{"d_mlp": 256, "vocab_size": 8192, "activation": "squared_relu", "norm_place": "pre", "norm_eps": 1e-05, "qk_norm": true, "tie_embeddings": false, "init_std_qkv": 0.0869, "init_std_down": 0.0, "beta2": 0.99, "decay_fraction": 0.636, "final_lr_fraction": 0.0, "seq_len": 1024, "dataset": "wikipedia_en"}
Each number is 128 + 24 x the weight over its row's rms, rounded and kept within 0 to 255. Layers, rows and columns count from 0. The size above them is the row's rms in percent of the matrix's.

# layer 4 attention query, 64x64, rms 0.162, rows 0-24, columns 0-63
size [ 48  36  73 106  85  74  67  76  50  42  67  55  68  64  87  94  88  71  90  75  89 105 143  99 115]
[[171 123  77 167 110 104 147 112 132 119 145 132 144 163  91  97  81 126 111 132 119 108 141 131 153 165 121 117 134 132 125 131  91 133 127 156 105 134 116 162 167 124  92 111 120 134 129  71 139 155  90 133 148 153 124  97 167 117 130 137  99 172 140 138]
 [171 128 157  81 154 118  91  97 116 151 159 117 157 127 162 147 107 162 103  95 119 146 116 127 123 120 136  82 175 124  83 133 130 107 157 138 102 101 141 113 134 117 106 118 120 119 115 117 166 120 134  96 101 179 115 127 131 139 140 125  86 108 130 168]
 [167 107 120 135  93 148 133  95 153 114 169  88 167 145  98 130  68 108 140 120 124 122 118 157 110 126 135 117 106 130  96 121 142 136 152 188 109 105 139 130 146 152 107 106 143 122 103 112 138 139 159  90  72 106 137 110 138 109 126 163 127 162 139 125]
 [ 92 173 115  86 132 144 149 146 155 100  76 117 171 147 119 139 155 118 163 101 117  88 113 141 115  99 117  95 138 119 120 133 131 109  92 180 118 134  99 149 119 145 114 130 137 165 134 129 106 146  87 144 168 114 122 120 147 138 141 131 144 163 148  92]
 [ 89 154 126  85 140 135 138 205 132 106  81 107 146 156 104 135 144 148 158 114 119 105  85  94 138  87 139  95 114 107 133 153 145 115 109 164 133 120 112 119 119 180 124 137 129 156 108 130 107 109 127 164 153 122 132 142 111 151 138 126 158 142 117 108]
 [ 72 149 145 109 129 149 134 166 110 105  54  93 127 124 135 133 182 115 192 123 135 133 122 164 156  86 120 136 115 102 123 125 131 131  87 124 151 137 122 141 111 142 135 148 149 140 152 122 108 133 125 153 155  98 145 152 122 128 117 128 138 148 116  82]
 [102 164 123  80 112 141 156 161 125 127  66  87 151 175 124 114 154 135 174  97  85 113  89 142  92 121 127 110 164 141 102 112 113 138 103 143 149  96 104 119 113 133 151 144 138 134 153 118 113 130 116 146  93 126 118 103 125 112 122 153 116 145 124  97]
 [122 157 118 117 122 133 152 134 153  89  69 106 179 161  68 113 118 117 150 127 137 136  95 153 185 103 135  99 139 128 117 137 124 120  92 139 127 122  96 154 117 129 106 111 141 139 125 102 132 130  85 162 119 139 138 114 144  90 134 165 147 159 136 102]
 [160 105 175 162 146 127 102 119 108 129 169 120 102 118 131 132 107  81 121 138 179 123 135 162 108 134 116 127 133 128 150  94  95 139 137 117 104 127 151  74 122 108 134 117 114  85 116 153 173 100 179 108  93 145 111 149 102 135 113 119 131  99 141 138]
 [176 118 115 133 117 133 136 103 136 130 150 124 154 145 167 115 104 110 155 111 112  87 156 146  89 184 108 101 119 142 106 101 139 152 139 172  63 131 118  98 154 158 120 129 124 145 115 102 159 145 150 100 143 114 136 145 134 156  87 119 108 150 149 122]
 [ 94 159 167  81 146 116 113 151 129 117  82 131 111 120 138 145 137 171 127 101 149 137  90  95 139  86 166 150 151 102 122 155 139 116 127 101 139 105  88 142 137 130 132 134 107  98  95 111 130 124 132 161 137 175 153 104 103 139 163 109 125 163 131  97]
 [164 161 164 187 143 145 136 109 156  97 140 121 126 158 139 150  80  84 123 133 136  99  97 132 106 136 133 115  97 103 141 173  92  84 138 124 167 149 145 147 116 110 125  69 130 110 110 127 131 135 169 107 126 149 144 134 155 129 116 129 132 119 133 112]
 [123  95 108 153 120 117 140 123 139 146 129 103 115 153 104 120 132  99 149 168  78 130 175 139 169 118 136  74 116 161 121 100 137 136 125 136 165 152 156  98 129 146 121 157 140 162 144 138 141 169  84 150 160 104 113 159 111 120 125 108 145  97  88 138]
 [110 106 116 126 136 124  98 145 132 125 117 111  95 113  99 140 142 115 125 139 126 180 154 102 173 116 132 161 141 122 131 136 135 156  76  97 160 104 142  80 121  61 121 138 112  96 177 117 136  98 101 131 122 117 112 159 113 132  90 160 131  98 126 136]
 [153 155 110 117 130 117  82 112 156  87 127 117 147 124 180 138 127  91 150 137 134  73 151 116  91 136 129 144 101 117 157 141 101 127 111  94 116 125 124 170 109  70 125 122 133  95 136 132 130 127 169  80 136 148 156 133 151 135 103 118 111 124 162 102]
 [165 105  89 124 128 162 139  67 122 160 183 142 149 127 129 137 134  80 118 146  80 131 143 110 117 155 115  96 132 135 129 105  97 132 156 128 130 139 149 140 180 107 119 104 146 144 119 135 151 109 124  93  92 144 132 132 142 118 132  99  89 105 104 160]
 [170 136  82 150  88 134 101 166 117 146 191 136 165  95 191 106 108  93 109 110 103 131 138 144  86 115 108 130 127  93 129 107 112  93 151 140 111 152 156 131  98 122 115 111 125 132 134 120 126 135 151 110 118 130 134 100 160 136 122 156 125 114 117 152]
 [144  87 134 118 139 174 125  95  95 138 146 109 109 128 129 116 136  89 132 146 115 131 133 125 127 135 141  89 136 120 197 136  86 108 137  81 118 138 125 101 147 156 124 104 154 136 143 160 156  93 112 122 171 111 143 154 112 128 108  94 131 105 109 182]
 [144 130 100 138 120 128 169 145  99 140 134 125 152 117 129 139 168 108  72 152 131 127 108 106 123 114 141 102 113  85 176 117 118 132 140 113 138 135 152 185 139 158  92 126 102 123 121 160 151 118 153 104 153 125 147 126 131 129 135 125 143  48 102  99]
 [149 132 141 122 135 162 140 119  66 168 158 117 111 178 150 120 137 114 151 130 126 167 100 106 116 137 116 109 125 109 135 130 171 123 100 172 134 146 184 146 109 118  92 127 119 148 158 147 147 134 111  83 121 102 122 125 100 108 102 114 143  83 140 148]
 [110 145 132 156 123 138 134 138 122 148 113 145 113 148  99 128 107 188 102 121 159 119 100 150 158 118 132 147 121 109  88 131 161 147 133 153 121 111 164 131 126 139 164 136 101 114 181 154  94 152 110 196 110 142 125 118 105 128 184 122 149 151 123 106]
 [161 112 122 133 146 168 120 152  94 128 124 123 113  83 173 118 137  75 126 156 123 130 136 167 115 149 149 123 155 116 178 119  94 120 143  81 125 128 141 118 130 142  89 123 105  99 123 146 169 167 162  70 110 147 141 131 122 124  99 133 144 108 122 128]
 [ 90 110 119 149 162 118 102 150 179  59  78 131 113 125 116 154 131 105 141 142 138 148 131 159 107 115 107 124 139 136 106 119 129 135 142 131 138 128 118 164  91 127 151 127 108 123 129 115 134  86 119 178 109 131 166 145 112 168 121 167 133  75 140 133]
 [128 151 115 160 124 109 116 119 160 112 129 137  83 133 130 160 116 121 144 135 141 174 170 152  64 119 101 166 162 115 118 137 133 111 138 105 164 150 131 143 106 145 116 116 119 133 125 109 121 164  95 100 123 120 146 138 134 153  91 100 177  74 112 112]
 [134 142 159 130 121 121 136 143 133 179 128 122 152 112 120  92 166 139 140 123 164 140 133 137 119 108 138 149 137 116 125 127 160  93  89 180 157 170  98 134 108 177  93 141 143 127 106 167 156 175 155  83 142 131 129 138 101 155 123 107 116 114 161 118]]
# layer 4 attention key, 64x64, rms 0.157, rows 0-23, columns 0-63
size [ 75 110  38  38  43  53  53  62  65  96  74  72  76  76  64  66  80  79  96  91  87  85  74 138]
[[ 82 143 122 143 142 119 135 104 126  65 106 145 100 163 154 187 121 117 156 111 107 175 112 146 104 110 127 140 114 127 174 119 119  76 122 118 136 102 136 177 104 107 120 145 121 114 106 121 106 119 143 119 124 105 113 131 122 108 120 143 125 118 129  68]
 [170 102 119  67 139 135 136 110 121 121 173 137 142 104 169 104 139 130  84 108  99 110 122 161 140 122 147 100 153 117  91 116 136 158 127 126 101 133 132  64 139 118 134  91 132 170  96 125 140 147 126 138 116 144 172 151 116 140 120 165 108 104 134 120]
 [145 153  96 135 123 123 123  92 155 119 146 149 137 103 161 184 133  90 108 161 101  93 121 127 182 166 121 108 159 112 110 118 123 134 118 119 125 103 109 138 132 113 158  73  99 129 163 112 158 135 137  85 148 140 127 107 149 131 148 113 112 144  81 128]
 [129 121 127 122 139 127 115 157  98 106 127 124 122 125 154 145 131  66 108 128 132 170  68 147 135 114 115 155 122 142 160 136 128 156 112 140 117 120 154  95 150 161 119 114 147 141  98 178 120 155 141 111  88  70 142 161 118 138 121 175 113 159 144 110]
 [177 134 114 168 120 121 147 138 161 130  98  85  96 126 140 118 180  90 131 145 134 135 102 135 112 107 160 167 104 115 136 115 116 159  98 120 152 153 133  49 142 142 138  90 150 132 113 171 119 146 115 133 131 130 129 159 143 117 130 133 105 109 130 152]
 [116 105 150 133 142 137 120 153 110 121 125 133 122 184  81 119 113 140 172 109 143 178  96 148 102 121 156 139  77 145 150 144 155 157 118 134 144 142 119 150 114 159  85 173 165 119 113 159 100 143 151 159 117 125  98 122 118 119 121 133 139  85 154 129]
 [ 93 167 105 185 134 140 107 100 129 118 129  90  94 136 142 152 113 111 146 122 130 157 126  98  91 122 123 162 103 120 147 135 129  64 151 101 123 181 152  92 109 129 130 105 154 122 128 152 160 127 114  96 110 103 109  89 118 138 117 116 103 107 141 116]
 [100 124 126  92 143 156  92 114 111 128 116 132 122 185 114 138 109 155 156 107 122 175 127 148 115  98 119 120 105 118 153 129 123 147 121 101 128 136 131 119  76 153  77 171 171 142 111 105 103 110 138 144 132 106 142 132  84 118 114 165  99  97 132  88]
 [ 88 151 111 109 112 125 145 135  96 141 106 132 141 131 168 154 106 129 134 137  80 106 146  72 148 145 122 105 142 139 147 145 121 108 131  88 144 137 140 174 163 106 126 115 115 161 128  68 189  94 120 134 158 119 155 133 144 153 131 137 106 131 122 106]
 [171 144 129 153 119 136 115 107 153 147 172 126 133  89 161 155 155 105  74 135 112 128 124 122 115 130 130 127 154  94 124 108 132 182 153 130 132 152 116 127 125 102 131  92  80 120 162 153 127 158  91 124 106 156 121 141 131 115 146 102 117 161  98 178]
 [156  98 160 105 120  88 123 123 116 144 146 145 152 136  87 121 118 118 120 153 158 137 121 141 147 109 146  71 126 138 140 112 173 195  95 154 147 153 133 156 128 131  96 168 134 112  98 136 132 137 116 139 154 136 119 137 133 137 164  62 127 128 124 153]
 [105 111 141  57 130 112 144 155 114  90 105 169 155 126 145 125 128 157 108  89 119 124 130 135 145 137 111 127 161 130 101 148 113 166 100 124 106 118 145 123 164 121 144 136 119 171  86  92 102 114 152 159 136 101 162  99 112 136 141 162 119 123 121  83]
 [107 127 117 140 129 145 161 134 125 164  79  97 124 136 140 149 152 128 185 132 139 104 130  84 129 139 125 138 120 152 118 118  94  74 139  97 174  93  95 131 122 129 130 143 147 138 147 141 127  82 126 120 113 122 135 149 128 113  87 184 138 160 147  89]
 [114 117 138 128 130 161 137 131 129 167 117  78 113 177  99  99 126  91 167 121 113 118 158 106 157 116 115 131  78 141  90 133 135  86 122 123 186 128 120 115  97 160 123 163 159 116 128 139 161 117 113 156 131 139 103 142 113 123 146  98 151 152 156 148]
 [166 115 121 153 113 125 112 123 116 117 186 117 118 130 116  92 127 121  88 116 123 114 153 159 127 115 105 107 121 122  98 173 122 117 100 138  85 143 156  55 134 127 148  76 125 141 106 115 159 141  95 139 132 110 128 117 118 142 148 101  89 133 115 172]
 [147 145  81 112 130 127 121 138 162 115 115 117  90 118 155 128 162 173 124 102 125  90 136 130 112 122 147 136 104 120 123 145  88  87 169  99 117 121 158 111 147 104 138 131 120 128 122 180 117 112 141  72 142 138 129  95 134 132  89 192 133 117 153 123]
 [168 120  97 146 132 135 159 119 149 127 179 118 116 118 164 110 141 124 115 115  95 125 122 155 109  94 133 118 120 128 151 125 112  92 141 123 136 149 156 108 147 111 153  70 120 139 144 144 170 183  94 105 116 184 140 158 131 124 108 141 149 149  96 161]
 [138 115  88 140 112 157 131 159  99 132 136 121 159 134 143 137 129  65 129  87 144 146 128 135 112 104 122 121  90 118 126 117 153 102 131 125 193 101 133 129 100 122 134 137 121 123 128 168 135 140 112 108 142 175 106 159 168 104 104 104 176 160  92 131]
 [124 109 101 169 166 151 163 123 169 137 145 141 148 108 175 109 168 134 128 146  58  90 134 101 124 144 117 135 135 130 127 162  94  85 152  74 112 112 127 115 112 109 157 140 117 127 130 166 129 140 131  95 127 150 138 151 154 118 121 122 140 126 119 153]
 [161 139 118 148 113 161 101 142 112 169 158 133 143 132  90 133 165 157 108 134 126 128 110 123 148  84 157 111  84  71 139 105 159  70 177  86 166 157 120 131 107 147 133 139 106 112 127 152 154 134 129 122 121 134 116 138 103 136 128 146 130 119 118 151]
 [ 96 142 122 115 124 103 144  88 136 146 128 116 139 142 117 173 100 169 128 157 110 156  96 103 140 138 141 164 128 125 129 106 140 204 133 149  83 109 130 130 130 102 120 116 132 153 164 144 125 144  98 170 105 121 154 105  90 138 155  95  94 148 124 116]
 [157 134  95 120 122 156 129 137 100 133 147 131 134 158 145 122 190 141  83 111  91 107 128 142 135 136 100  90 114 140  83 143  91 130 113 106 107 155 165  87 132 100 158  84 111 168 109 109 171 118 107 127 140 119 141 142 114 138  99 147 134  93 129 132]
 [137  96 104 136 135 145 160 119 137  85 101 116 164 144 106 116 109 100 149 130 145  94 111  77 121 109 122 135 132 164 171 131 123 151 125 104 106 159  86 128 135 100 140 159 143 136 120 143 105  83 147 177 131 149 156 145 140 101 171 166  98 137 113 133]
 [149 113  80 137 171 141 130 137 152  67 108 108  97 146 131 160 124 121 184 135 144 140 119 143  88 116 103 151  98 121 155 126 111 131 115 111 113  83 166 122  90 132 119  76 154 107 105 123 159 111 118 123 138 134 151 117 156 142 137 125 137  86 144 131]]